From a checkpoint of a small transformer trained on Wikipedia.
Size: MLP 2048 tanh GELU, vocabulary 8192.
Architecture: LayerNorm before each block, learned positions.
Each number is 200 + 30 x the weight over its row's rms, rounded and kept within 0 to 999. Layers, rows and columns count from 0. The size before them is the row's rms in percent of the matrix's.

# down: layer 6 MLP down (transposed), 2048x512, rms 0.0357, rows 43-95, columns 320-383
# up: layer 6 MLP up, 2048x512, rms 0.044, rows 44-95, columns 320-383
down43,094,200,148,202,200,129,137,213,219,231,189,250,158,231,181,192,193,209,235,206,170,262,192,156,189,186,153,177,171,166,187,178,171,253,224,204,174,172,173,215,231,171,193,223,154,184,206,149,208,176,227,186,165,226,190,117,191,174,217,137,218,188,223,184,191
up44,108,244,198,208,159,200,183,190,204,172,182,222,210,229,219,219,170,168,237,205,212,109,174,246,182,251,156,233,240,225,198,153,173,219,163,176,180,301,207,180,210,228,166,193,148,207,200,179,196,226,197,231,154,199,175,232,213,212,225,199,242,235,181,164,198
down44,080,193,146,216,233,232,233,155,192,212,265,243,163,218,239,261,184,140,210,207,183,197,213,193,176,191,199,211,181,248,260,209,173,165,255,190,195,208,201,234,173,187,241,222,172,169,237,209,206,196,201,235,226,246,146,149,199,188,211,163,220,100,210,237,202
up45,094,196,197,188,150,211,159,194,184,193,192,261,221,192,168,176,195,172,155,209,231,240,211,248,226,177,204,164,142,217,283,169,159,289,209,188,245,188,224,195,254,154,294,242,212,213,164,173,137,165,186,181,235,216,216,198,218,218,239,186,190,179,209,173,217
down45,113,180,183,223,242,223,158,211,126,201,165,212,216,190,181,207,220,177,258,245,213,247,221,224,171,176,169,221,101,187,200,168,172,187,183,210,197,230,211,205,201,187,205,157,195,153,197,180,175,206,197,231,230,198,149,169,220,225,196,144,130,227,172,174,211
up46,107,198,170,223,206,232,214,219,179,191,208,199,212,189,196,185,224,229,212,204,168,181,216,266,245,229,223,190,201,206,150,198,221,232,235,179,247,233,211,148,246,103,173,248,209,173,236,217,209,196,188,241,201,174,174,235,218,177,194,211,175,178,183,169,259
down46,105,219,253,218,188,220,189,173,127,205,170,230,216,190,217,194,194,271,150,207,238,167,171,197,156,193,234,212,151,240,152,238,205,218,235,234,172,228,171,235,269,186,172,172,240,216,185,97,243,220,160,206,178,188,194,166,205,199,216,233,253,202,209,174,213
up47,130,194,208,190,248,154,175,154,211,134,196,217,187,118,223,187,269,203,204,258,174,214,170,255,245,183,191,213,239,137,242,175,202,197,248,190,236,285,183,202,177,194,172,177,169,134,204,182,196,198,148,191,261,175,225,222,208,240,191,231,187,210,212,198,221
down47,122,155,253,205,184,188,116,233,237,185,212,219,219,105,227,138,197,169,230,217,186,168,221,257,229,179,218,166,230,218,166,194,219,163,226,191,259,137,200,184,199,246,220,236,248,199,198,178,221,219,230,192,231,206,219,243,167,210,227,200,166,176,213,211,209
up48,094,161,248,170,213,245,152,215,158,194,229,182,237,169,165,200,204,193,231,206,231,214,220,242,157,218,167,208,194,130,216,229,175,176,144,219,259,185,222,199,232,205,175,215,206,207,191,239,223,253,210,152,231,207,236,186,183,176,180,174,192,217,210,188,233
down48,130,182,179,211,168,196,181,143,166,184,229,211,223,261,222,157,220,209,206,287,211,217,158,220,193,228,179,259,175,212,236,161,202,185,238,160,191,249,197,193,180,230,228,148,186,175,265,230,184,155,193,198,187,181,168,206,186,157,248,192,222,187,178,189,229
up49,102,175,228,195,230,213,181,217,197,176,178,256,215,229,240,170,228,168,269,247,151,180,217,204,211,209,202,259,186,109,241,174,227,189,175,255,204,189,246,192,217,191,197,249,191,185,180,198,217,230,182,221,163,204,186,172,174,185,147,166,245,198,138,162,194
down49,149,209,200,222,187,168,155,229,188,209,191,198,179,274,174,201,238,226,222,182,183,176,199,214,197,160,223,253,266,127,217,230,193,205,198,269,141,213,193,233,168,236,214,178,108,236,234,215,272,222,290,224,200,229,192,206,169,244,225,235,227,202,215,217,185
up50,081,171,219,165,209,236,190,186,187,147,209,208,232,180,162,181,212,173,208,250,227,217,220,294,185,181,172,235,182,191,153,161,221,251,116,215,232,227,216,176,214,199,232,200,213,210,187,210,168,215,180,239,254,185,176,217,231,215,196,164,131,209,186,167,232
down50,043,260,208,198,205,214,206,233,196,175,186,207,216,192,225,199,208,232,211,163,222,215,200,212,226,243,184,216,167,211,153,192,172,141,262,164,108,227,175,212,137,227,183,230,243,149,214,227,176,202,173,189,211,228,204,213,164,219,194,230,211,221,197,186,237
up51,075,193,228,203,197,225,150,187,131,216,234,203,267,225,177,209,240,166,202,230,205,194,215,225,187,185,159,210,206,208,178,192,238,227,202,148,233,206,235,194,207,215,206,231,154,203,192,192,200,193,212,206,222,191,165,216,220,234,204,258,154,234,191,160,220
down51,043,164,207,146,195,211,181,270,212,178,237,218,184,201,191,174,235,189,189,158,221,196,186,219,155,189,228,164,198,203,190,248,205,216,198,171,199,211,192,126,226,225,239,211,265,189,187,160,254,219,219,250,196,149,191,185,206,212,193,211,219,227,222,182,235
up52,149,226,189,193,167,132,198,173,238,190,278,199,189,157,173,149,238,245,228,275,227,208,209,226,242,229,221,183,260,179,144,248,181,225,200,253,255,152,184,195,219,206,198,174,211,198,176,168,187,194,174,214,156,234,203,171,163,241,66,207,172,223,212,217,245
down52,134,199,237,199,218,227,227,204,229,181,208,150,227,200,201,204,165,239,236,210,224,183,215,212,219,255,232,233,220,171,145,208,201,149,180,221,244,187,138,188,203,172,248,188,203,158,184,236,200,216,214,201,159,228,159,240,198,233,210,231,208,179,203,209,202
up53,124,204,184,197,249,189,114,183,191,231,210,159,190,190,150,186,229,167,259,223,178,200,196,206,184,186,200,235,143,173,154,159,167,211,237,184,194,235,178,248,138,211,198,182,202,208,192,244,162,179,195,157,199,200,239,197,180,277,226,189,220,214,187,206,205
down53,111,135,268,203,214,203,278,247,229,235,231,196,169,215,187,197,167,214,250,220,217,206,142,244,228,141,206,183,177,194,182,234,156,240,135,156,180,194,216,201,237,179,211,187,258,256,217,221,258,190,179,172,240,178,227,183,177,196,207,133,177,193,204,204,229
up54,106,194,221,199,169,220,168,194,150,218,251,232,222,70,215,212,241,199,183,209,210,191,223,226,202,227,173,221,221,204,138,109,206,158,195,254,225,188,255,193,264,148,215,248,194,158,187,186,186,221,208,189,162,211,232,158,216,247,182,221,192,197,217,192,224
down54,124,208,188,212,223,145,200,148,199,263,165,186,182,180,211,202,183,214,115,169,182,198,215,237,251,237,185,207,188,191,241,214,187,242,180,243,190,188,207,179,184,192,187,135,151,255,175,200,149,163,172,180,264,175,204,207,217,177,239,176,221,165,201,185,205
up55,139,228,194,224,184,210,171,171,190,180,208,296,210,200,149,220,214,242,235,176,154,220,180,219,221,195,217,230,215,161,169,208,150,165,173,217,219,186,190,160,112,170,202,192,212,191,165,162,190,206,186,149,174,200,185,133,194,207,137,164,227,225,164,206,202
down55,124,162,255,187,215,195,192,161,180,158,260,235,248,206,165,212,203,199,224,119,164,263,222,212,187,211,214,208,183,198,172,154,185,196,239,204,199,164,241,190,207,190,222,231,215,198,218,184,233,255,167,152,237,178,143,171,188,162,166,196,198,223,197,210,209
up56,109,212,230,204,188,210,267,155,158,204,212,261,198,209,186,193,242,217,162,220,199,223,199,182,211,231,192,177,233,232,179,167,185,200,180,156,188,243,210,190,221,179,215,107,170,181,175,152,225,226,169,236,211,191,208,212,190,193,202,192,179,196,161,182,212
down56,156,185,167,228,196,174,157,180,175,216,192,194,183,193,159,182,147,207,194,209,162,209,221,218,180,186,207,170,210,213,200,180,146,219,222,232,170,158,171,223,198,173,181,193,174,145,212,201,167,220,124,163,216,192,193,193,208,184,216,176,232,191,179,208,217
up57,111,144,222,201,216,212,169,169,196,202,132,213,194,166,181,155,206,174,233,177,230,163,153,206,207,213,120,175,215,156,205,222,181,209,180,222,215,205,246,220,207,161,207,232,230,206,197,188,226,204,142,187,191,209,230,235,138,127,207,198,187,229,200,208,210
down57,119,214,214,249,159,225,198,113,185,185,199,212,140,226,162,205,173,231,195,178,133,193,230,200,161,130,182,207,206,150,152,189,177,213,208,211,204,161,188,232,171,193,188,222,243,164,215,188,221,178,248,234,224,200,227,210,183,221,187,179,217,172,204,226,195
up58,071,197,222,219,204,199,189,196,180,186,264,205,222,190,171,202,261,151,206,231,212,211,239,181,194,156,189,220,206,205,179,245,214,200,203,206,240,202,294,161,238,216,219,201,197,177,199,180,167,206,197,195,274,202,229,172,275,201,229,197,205,208,202,156,206
down58,035,187,213,185,155,147,229,172,220,204,209,272,230,208,201,189,211,229,222,215,145,162,166,199,224,205,204,164,145,154,199,176,155,206,196,215,219,249,171,207,235,238,199,230,187,153,202,164,175,139,160,197,200,183,220,152,224,210,201,208,208,217,201,170,216
up59,093,215,204,181,189,272,142,226,174,160,220,166,206,210,159,184,210,192,251,194,246,186,180,195,208,139,246,284,256,225,197,190,193,182,152,246,226,188,207,178,222,173,196,205,223,160,159,199,178,233,169,178,224,196,237,175,197,203,161,235,193,234,211,183,168
down59,107,179,247,215,229,163,181,227,189,165,150,209,185,268,155,207,189,205,222,239,220,222,176,196,113,172,207,291,191,202,189,211,190,230,210,216,225,221,214,217,193,234,180,147,225,205,201,162,206,212,163,199,219,175,189,182,170,158,253,214,210,186,179,184,219
up60,072,175,234,179,202,237,213,211,143,141,201,209,274,229,170,183,202,176,187,200,228,217,211,219,179,181,195,211,198,207,130,189,224,198,222,230,223,221,229,203,243,222,241,195,160,150,179,217,182,173,207,224,224,161,162,206,201,165,238,213,183,215,156,137,245
down60,052,206,181,205,215,239,138,185,176,212,241,202,159,203,173,177,221,207,202,175,247,212,184,231,218,220,135,215,182,200,177,183,202,192,150,175,166,189,190,174,208,218,204,200,199,146,207,244,152,199,185,211,194,183,149,163,193,164,173,252,206,173,170,209,203
up61,113,220,202,211,185,215,259,190,183,233,205,235,216,250,214,175,155,188,249,229,192,138,233,157,204,108,154,181,216,208,173,153,253,234,177,209,170,181,212,260,253,252,217,202,214,230,186,208,158,170,170,140,226,160,204,212,206,161,141,180,251,166,178,202,205
down61,110,226,153,225,178,190,152,188,224,259,177,211,205,177,191,183,161,186,210,236,210,167,248,195,197,196,220,174,167,269,204,201,191,196,231,214,123,204,160,237,223,263,221,153,173,225,205,239,212,218,220,235,194,209,226,231,203,191,212,188,161,158,178,205,197
up62,108,178,175,203,153,171,199,240,175,174,154,228,168,216,193,212,256,201,231,190,186,216,220,241,204,176,205,226,178,154,221,251,203,210,187,217,205,195,200,171,131,185,224,177,230,176,207,191,174,229,213,195,251,166,159,270,195,164,181,160,196,210,146,231,208
down62,093,242,222,251,141,180,194,250,245,198,174,219,207,202,216,199,211,153,230,216,164,206,224,213,231,176,219,199,286,193,283,230,201,222,227,275,191,214,138,191,169,175,231,212,200,208,204,183,224,220,208,239,234,221,168,226,183,197,214,176,183,246,176,231,192
up63,078,144,254,210,206,230,215,206,117,201,187,189,229,185,174,171,257,189,226,254,245,235,278,263,195,160,172,229,207,195,151,210,223,172,159,220,231,230,260,216,236,252,157,186,221,204,187,197,175,213,235,174,249,207,194,216,211,181,190,180,156,237,248,136,247
down63,046,245,207,176,205,189,180,199,252,186,146,202,243,179,242,223,214,174,190,178,177,217,134,182,269,238,227,189,227,191,209,184,231,173,197,192,137,196,200,148,177,211,230,170,198,119,170,131,219,215,208,186,222,132,195,208,202,221,150,221,198,232,171,184,205
up64,105,169,183,188,143,215,125,208,188,215,164,163,240,197,217,203,195,211,210,218,242,126,245,187,231,215,273,231,202,181,169,182,255,184,186,166,180,277,230,210,200,231,216,228,150,232,188,187,189,225,188,207,175,195,210,186,265,217,174,212,211,207,229,197,192
down64,123,200,195,209,157,211,171,157,185,234,181,218,214,190,182,181,180,231,180,147,217,232,185,165,231,204,189,196,263,199,230,174,188,204,192,139,218,213,225,157,227,186,198,142,163,228,229,254,180,201,213,193,247,226,199,147,242,186,204,221,173,230,247,203,167
up65,117,201,221,202,198,164,167,234,203,155,226,171,199,208,175,182,240,202,148,180,259,155,234,206,200,243,203,192,221,214,194,175,203,253,137,162,220,136,229,187,248,190,181,206,243,219,207,179,173,204,200,263,187,193,173,299,198,210,189,216,176,180,151,207,191
down65,100,178,157,192,202,189,231,205,239,192,244,203,253,231,242,157,192,199,144,220,199,172,265,185,212,245,259,178,234,167,207,152,219,252,164,203,187,212,164,219,162,216,190,215,184,233,165,166,213,212,195,208,239,204,188,180,252,298,186,232,195,191,205,182,187
up66,101,225,240,202,227,281,198,262,198,195,257,208,194,235,168,180,228,178,224,204,183,229,174,215,190,238,216,233,147,223,168,249,206,211,190,160,220,224,218,177,199,167,265,166,214,193,152,229,177,210,210,222,211,210,172,222,216,195,194,190,136,191,184,188,181
down66,087,154,186,204,227,212,195,229,204,204,185,230,173,219,183,197,213,199,209,161,193,212,210,184,201,199,219,150,210,199,292,215,228,174,211,218,143,192,168,206,221,187,215,212,145,170,253,179,226,196,207,148,223,208,182,204,195,192,207,166,209,242,225,187,172
up67,109,183,179,189,121,201,171,198,177,180,182,270,201,237,187,220,213,167,175,222,178,222,213,127,191,152,178,215,228,190,217,114,250,190,243,281,183,153,212,221,178,184,184,188,145,175,160,158,240,203,170,227,184,198,149,194,200,217,153,157,194,219,205,197,198
down67,131,183,145,197,150,213,197,242,181,192,203,204,206,195,206,239,243,219,140,184,217,186,222,131,128,218,242,195,180,258,218,202,164,171,249,206,212,192,245,214,165,201,251,158,216,187,181,204,207,203,248,186,222,171,151,252,195,209,222,211,193,212,193,211,211
up68,076,173,264,198,154,215,155,193,209,194,204,219,266,199,152,168,201,188,259,220,202,189,224,251,196,177,164,236,204,177,163,180,220,238,225,219,249,220,246,166,195,208,219,203,191,151,183,167,184,197,210,231,214,196,244,224,220,188,219,178,199,230,185,167,236
down68,038,190,106,194,221,185,141,234,122,236,183,183,188,179,201,166,223,252,175,229,231,153,240,217,150,235,223,200,164,199,162,190,217,201,225,211,236,257,141,233,193,248,227,171,192,199,190,196,248,209,247,256,191,201,191,194,178,227,159,212,218,178,189,191,178
up69,075,152,238,185,187,227,160,172,130,154,202,197,234,199,178,152,239,130,177,240,208,188,252,214,188,198,188,262,164,190,201,167,249,188,176,219,230,245,261,205,222,212,228,214,150,180,170,236,181,220,184,193,240,199,190,192,205,239,179,180,203,222,210,141,204
down69,044,202,164,205,181,191,193,207,195,231,195,183,194,200,190,209,218,199,131,179,248,180,211,245,142,206,238,237,225,136,173,193,214,175,181,211,199,199,227,214,196,224,143,185,182,171,232,214,241,222,219,177,233,216,193,165,201,212,193,231,266,150,200,220,209
up70,077,185,238,163,175,224,173,170,182,168,241,184,208,226,167,204,184,173,235,262,218,208,239,206,209,151,173,264,215,220,216,176,220,198,181,199,221,260,251,173,241,237,252,156,202,210,169,198,148,230,198,213,264,190,193,189,223,213,197,208,202,218,195,122,222
down70,037,156,191,236,233,215,222,203,173,220,210,191,209,183,184,222,175,184,148,182,182,187,216,169,165,198,202,195,182,181,194,185,214,181,179,189,187,218,199,214,219,218,192,190,186,141,215,243,187,230,226,242,231,179,123,197,194,170,218,187,221,158,208,195,206
up71,101,199,211,200,227,211,213,212,175,181,204,190,205,199,180,171,270,184,203,240,214,174,292,147,198,209,140,256,160,145,245,227,188,157,186,220,220,245,212,234,190,243,183,185,203,243,234,223,175,212,162,197,231,176,198,210,166,211,194,197,228,196,223,158,189
down71,138,215,241,210,200,167,218,152,198,195,209,190,229,242,212,219,213,204,218,178,190,171,177,228,201,189,215,186,215,185,248,206,188,188,184,212,155,233,209,204,199,145,226,246,197,214,170,184,176,176,222,215,218,223,201,198,211,227,257,135,256,244,217,211,179
up72,108,172,223,143,190,206,182,208,167,184,206,220,218,263,173,113,236,206,249,245,253,177,185,206,191,200,221,238,166,176,180,231,219,198,199,228,177,243,178,281,247,237,164,235,201,195,189,195,242,211,186,263,188,185,204,194,203,206,119,209,178,202,150,184,177
down72,135,177,195,196,254,202,161,252,151,205,142,230,184,234,166,194,181,231,181,245,228,182,237,263,218,165,192,192,226,192,199,142,183,226,187,188,237,245,216,173,166,235,163,235,274,271,188,166,182,239,207,175,195,204,184,183,205,188,182,196,198,205,167,214,176
up73,073,189,240,178,147,216,195,178,170,185,201,260,244,228,122,189,259,156,229,230,212,203,248,205,188,179,199,207,184,183,165,207,229,225,191,199,231,238,242,212,212,244,221,225,181,162,194,205,195,247,161,190,235,185,181,168,207,194,229,193,163,247,204,153,202
down73,039,207,202,212,216,188,224,188,234,183,122,204,172,237,179,161,139,209,242,100,200,213,197,234,226,189,164,179,161,204,135,178,201,298,192,187,215,185,205,177,188,226,223,247,214,191,159,164,200,174,234,151,254,177,196,193,232,213,241,218,195,179,181,215,204
up74,126,205,173,192,190,172,89,172,185,144,173,146,214,242,144,198,201,266,246,202,120,220,230,201,237,175,250,255,196,191,146,212,178,158,214,204,180,220,196,231,143,204,249,176,215,190,204,233,178,276,203,232,193,192,193,153,191,198,202,153,189,219,186,217,231
down74,112,193,207,207,205,166,252,212,214,149,225,171,174,236,206,180,202,186,260,186,208,181,228,212,249,195,186,147,235,213,230,185,235,231,216,253,211,136,173,220,148,167,244,237,176,168,166,191,197,250,182,150,174,185,222,174,206,182,180,146,221,199,208,223,207
up75,111,170,203,208,174,198,147,191,201,180,254,233,226,187,147,169,236,212,201,199,185,268,169,146,225,176,147,183,223,186,231,264,201,161,216,189,205,256,171,162,195,200,162,200,183,245,215,221,203,218,214,181,257,179,242,262,156,201,290,183,195,238,161,189,202
down75,093,199,177,202,173,198,227,192,201,227,181,165,201,216,182,185,228,186,180,271,192,181,142,189,133,184,185,200,174,213,229,242,149,206,251,212,197,191,222,230,202,224,206,169,181,252,219,186,206,186,168,201,185,159,171,183,210,201,231,181,172,225,230,216,189
up76,118,206,206,189,195,192,290,214,206,208,189,156,207,217,179,280,258,188,220,245,187,200,170,263,218,186,186,186,237,202,203,205,208,202,222,223,219,255,204,199,191,182,231,194,241,221,224,228,195,214,236,225,198,144,239,226,185,177,188,155,223,208,185,216,210
down76,087,193,212,225,212,190,214,206,203,189,206,215,231,202,198,278,188,181,204,242,199,179,163,212,208,213,251,196,237,197,220,195,191,202,190,192,201,215,230,176,197,216,183,178,222,250,210,220,187,208,197,206,193,105,211,263,194,206,201,197,209,224,160,228,213
up77,072,178,267,206,181,223,170,187,170,194,220,183,200,213,140,181,241,151,239,238,201,233,272,263,203,145,195,251,199,218,188,198,229,266,213,237,227,208,244,185,245,236,197,208,178,200,181,166,145,247,210,174,226,182,203,184,229,208,212,145,198,223,207,172,276
down77,033,211,217,199,135,230,238,209,205,171,133,253,251,229,205,201,216,210,158,208,245,192,209,244,190,195,223,177,164,200,191,221,200,174,185,163,179,179,223,197,196,247,198,169,197,208,187,203,246,151,196,259,258,218,195,227,172,236,186,171,214,176,175,222,212
up78,110,189,222,201,196,171,199,193,223,171,207,214,201,167,176,175,178,154,207,204,225,227,241,198,155,230,172,240,176,217,208,218,173,222,193,174,224,245,204,224,222,165,183,169,224,203,200,175,221,270,216,213,204,210,183,221,194,191,224,186,207,222,180,212,197
down78,098,221,197,200,223,264,173,233,204,214,186,195,212,188,213,209,160,183,148,146,175,240,210,166,204,208,215,175,203,247,193,171,201,232,155,186,207,282,263,189,225,231,204,203,155,137,205,188,180,173,228,257,222,227,233,231,199,215,196,232,173,225,179,211,197
up79,114,177,196,251,218,173,173,211,187,194,196,220,220,233,224,280,252,210,169,205,193,200,171,196,180,239,282,198,227,162,233,190,164,181,189,197,174,212,187,195,112,176,149,175,201,193,198,223,210,202,190,169,136,180,237,180,167,166,234,176,222,213,225,226,212
down79,101,224,241,231,203,214,197,193,241,196,181,222,234,178,145,243,199,191,205,171,198,204,191,229,228,211,240,173,207,179,184,189,200,160,212,237,241,172,182,227,219,171,177,193,184,247,199,188,233,252,149,168,189,145,246,267,178,250,200,227,205,218,200,211,218
up80,100,186,208,202,154,192,226,162,172,165,153,202,196,199,146,220,240,187,237,250,198,214,251,117,222,155,159,197,212,215,182,201,239,224,200,198,206,202,243,231,209,213,171,207,177,171,168,215,136,185,196,196,255,200,245,118,250,220,194,174,168,230,183,196,205
down80,110,200,243,183,208,210,206,202,203,185,213,185,219,223,182,184,197,179,204,214,235,213,160,187,183,200,247,174,170,246,217,202,157,174,163,193,162,211,204,184,190,148,244,192,171,184,157,171,148,210,223,201,170,245,180,199,199,164,241,148,182,197,218,150,195
up81,084,159,236,197,233,233,229,199,152,183,257,187,216,191,208,179,189,161,179,234,240,258,239,184,165,169,163,277,227,167,137,217,260,172,200,184,244,192,245,191,204,218,224,193,198,175,145,175,183,175,182,170,256,201,177,199,254,162,239,239,212,204,238,150,236
down81,074,181,195,214,213,181,149,200,228,258,177,175,166,162,142,229,190,172,212,231,186,169,226,201,164,211,244,198,191,226,191,167,195,193,205,192,215,153,183,179,245,226,182,185,186,189,227,131,160,228,194,211,179,211,219,227,195,232,204,221,216,276,207,217,200
up82,089,157,242,199,192,197,197,183,193,163,131,165,241,240,194,169,223,157,233,250,197,208,208,228,205,171,197,235,128,183,160,221,210,222,228,211,211,217,213,229,235,227,200,168,206,218,162,219,152,212,166,188,148,209,234,149,153,219,197,202,151,219,212,171,208
down82,115,213,194,174,238,172,238,179,182,211,165,252,183,200,180,147,164,192,222,173,195,160,234,247,193,170,182,203,235,157,223,156,188,282,172,275,140,194,205,158,201,201,222,202,264,233,170,247,252,220,179,193,157,193,211,202,230,174,192,234,199,207,200,223,219
up83,127,195,217,212,187,171,145,218,203,185,281,194,242,173,206,234,179,172,173,233,286,164,204,187,181,180,186,237,224,249,171,226,158,229,230,201,155,214,215,106,271,166,195,223,180,207,239,195,197,168,157,241,164,196,211,233,186,211,161,203,202,182,190,211,212
down83,155,180,227,241,163,170,208,179,189,213,132,150,159,224,170,243,200,217,153,200,204,197,210,216,243,188,169,240,194,254,177,215,173,197,237,267,188,175,158,248,168,182,206,183,223,171,211,126,244,130,131,160,208,231,156,239,178,210,199,232,213,250,204,222,190
up84,097,189,254,225,211,168,190,191,205,188,201,166,195,218,190,136,240,170,219,239,234,177,214,203,207,219,170,261,167,167,174,217,190,242,122,266,201,148,177,210,202,236,181,173,171,247,215,132,206,233,168,176,170,220,224,224,190,170,151,244,164,197,170,214,194
down84,163,168,224,194,165,220,208,170,172,180,200,179,189,150,208,244,218,202,203,240,193,177,250,175,162,183,154,194,223,172,193,159,253,189,201,204,243,162,210,244,208,201,215,207,214,201,169,217,87,206,200,131,236,238,167,226,234,189,183,211,175,322,188,210,199
up85,130,196,175,217,222,257,193,219,170,252,159,166,204,246,190,161,216,192,166,231,237,188,171,155,207,202,265,138,179,188,201,232,203,184,176,197,181,241,205,242,158,200,195,172,184,186,206,154,227,192,166,240,183,154,190,195,187,151,195,189,278,236,192,223,230
down85,116,213,217,193,192,198,179,214,218,212,227,217,228,211,165,189,161,252,176,229,163,172,175,204,170,242,175,228,240,173,173,237,185,184,252,201,188,228,200,227,108,197,221,203,226,194,145,195,182,144,248,200,256,227,252,234,163,180,158,200,224,204,174,227,203
up86,102,159,190,175,182,200,228,158,203,176,134,259,215,223,190,193,269,174,195,215,181,196,227,200,223,259,253,206,175,157,190,207,221,217,169,240,202,200,202,293,187,200,197,164,202,193,208,203,209,216,149,158,235,164,176,175,170,225,134,148,193,203,267,185,225
down86,115,193,209,195,174,219,171,227,219,211,173,238,170,268,203,216,307,210,233,230,220,162,213,212,227,189,201,164,189,203,153,233,229,178,223,250,178,194,161,221,170,228,229,245,194,164,202,210,218,185,187,220,183,166,192,164,201,224,151,217,188,165,169,207,235
up87,072,140,261,184,159,218,155,196,170,203,204,189,259,232,166,217,219,129,243,213,233,205,208,210,181,201,184,230,210,195,153,219,225,232,188,244,228,254,217,166,218,236,206,213,180,170,154,168,167,215,198,203,250,183,198,168,239,197,248,195,186,201,186,118,204
down87,031,211,174,208,217,188,200,242,237,186,213,202,161,244,221,161,132,197,184,238,211,223,181,189,128,224,237,145,249,191,220,178,209,200,191,228,164,194,252,219,234,181,203,163,211,223,199,201,208,208,196,228,208,168,161,140,173,205,188,194,174,233,210,173,208
up88,098,181,218,197,181,181,148,150,183,163,196,186,196,243,154,196,213,200,220,200,240,237,196,176,235,217,168,192,200,255,217,242,220,201,153,222,185,203,188,225,243,224,162,187,208,181,197,132,221,203,185,212,159,177,195,243,182,196,269,209,193,238,180,171,182
down88,094,219,229,201,165,173,145,260,180,190,246,227,168,206,166,219,242,219,214,186,248,199,211,237,189,201,163,217,193,200,123,210,206,230,235,210,223,184,229,220,217,202,221,217,223,154,227,214,224,189,138,167,265,210,192,217,196,207,205,226,194,175,209,171,216
up89,103,237,194,201,173,193,168,201,217,184,191,214,203,216,144,245,208,199,179,191,209,229,179,199,237,225,236,209,226,181,152,186,245,173,196,225,226,179,192,224,200,194,167,196,222,189,221,241,170,181,180,172,240,188,185,193,154,216,182,235,218,200,229,214,228
down89,135,199,217,180,200,219,196,217,178,204,212,206,155,195,187,200,264,245,199,188,187,165,197,175,220,144,200,217,181,150,233,204,171,184,207,152,238,226,252,232,257,227,205,220,212,121,208,182,253,195,183,154,236,178,174,193,196,222,156,209,137,231,226,211,220
up90,091,163,205,186,161,206,246,172,208,195,172,204,209,227,182,181,202,205,146,196,196,158,233,225,243,195,228,220,180,202,262,135,217,240,155,146,204,208,209,179,140,242,181,214,229,232,183,181,163,217,228,239,216,189,234,244,225,204,142,171,191,199,189,199,183
down90,099,184,141,240,182,220,160,204,177,208,196,198,170,187,222,212,250,200,168,171,181,185,241,168,191,162,189,224,163,200,167,200,207,181,218,257,226,181,193,224,207,226,170,207,119,216,235,168,285,117,189,211,215,184,177,213,218,220,193,211,198,197,177,181,199
up91,073,175,261,217,159,226,138,180,117,202,212,166,273,197,211,216,248,197,246,201,226,214,232,224,183,186,193,222,213,181,158,213,255,213,174,194,209,235,246,196,248,231,237,223,203,204,164,194,134,204,202,203,217,179,187,201,227,214,192,206,156,225,207,124,194
down91,025,215,238,226,208,182,159,209,253,197,147,172,206,259,162,183,190,213,189,169,272,168,211,177,229,206,224,181,191,168,182,233,186,242,220,151,227,221,201,176,202,228,204,182,226,169,188,187,167,191,193,199,257,166,195,208,222,211,208,273,183,195,195,175,198
up92,101,195,185,205,153,219,205,213,199,196,222,239,206,204,217,216,190,189,178,197,181,160,227,229,208,177,201,274,172,149,250,181,137,167,172,229,170,245,214,136,219,248,188,244,205,241,229,238,159,175,205,193,177,194,195,214,202,233,174,157,165,165,200,196,212
down92,086,197,247,190,212,254,191,195,176,163,213,188,194,181,204,169,233,171,257,169,192,239,183,209,226,243,190,187,150,265,196,243,208,228,283,206,219,303,166,250,191,172,187,257,190,204,176,189,213,238,243,146,239,202,227,213,188,198,195,167,191,240,200,206,165
up93,067,150,246,168,166,251,181,169,114,139,213,219,225,200,142,202,264,163,224,231,234,210,267,219,203,168,199,272,158,194,160,213,219,201,208,220,216,181,252,208,202,254,201,210,187,187,153,179,180,208,180,216,236,184,201,195,209,192,201,186,183,228,177,179,249
down93,031,169,201,195,200,188,195,192,238,214,219,223,174,225,223,243,206,180,201,157,206,225,147,193,152,182,171,204,206,222,156,162,189,201,256,219,144,198,229,178,231,138,238,239,153,124,218,228,220,184,260,284,211,187,235,135,216,199,236,162,175,192,221,205,182
up94,093,187,257,177,205,202,215,216,171,158,191,217,233,222,179,191,237,160,190,224,211,230,237,180,192,184,219,264,182,192,165,197,206,184,164,166,168,206,212,256,221,178,166,188,167,236,159,175,199,177,186,228,225,186,270,213,190,185,236,199,215,224,192,173,239
down94,083,187,210,193,143,190,168,180,213,190,180,208,194,210,209,225,173,255,161,134,207,211,221,182,208,196,227,184,183,198,239,205,245,206,237,186,208,185,209,188,136,193,144,240,237,197,215,190,160,228,168,192,155,164,152,216,218,194,155,156,227,189,212,232,236
up95,070,186,216,224,154,242,163,170,150,174,208,209,213,234,153,176,217,180,219,210,219,214,211,187,165,178,175,255,224,155,156,236,192,219,197,211,217,198,255,192,254,183,187,180,232,200,166,187,198,162,201,192,238,186,168,214,233,192,217,225,194,221,213,140,264
down95,030,236,104,223,213,139,192,219,208,195,222,210,188,230,175,222,192,185,264,150,219,220,176,212,251,231,160,268,257,168,166,202,234,219,171,186,208,187,154,248,151,185,223,190,182,142,181,175,253,179,193,235,203,225,175,157,236,202,194,193,210,150,201,197,177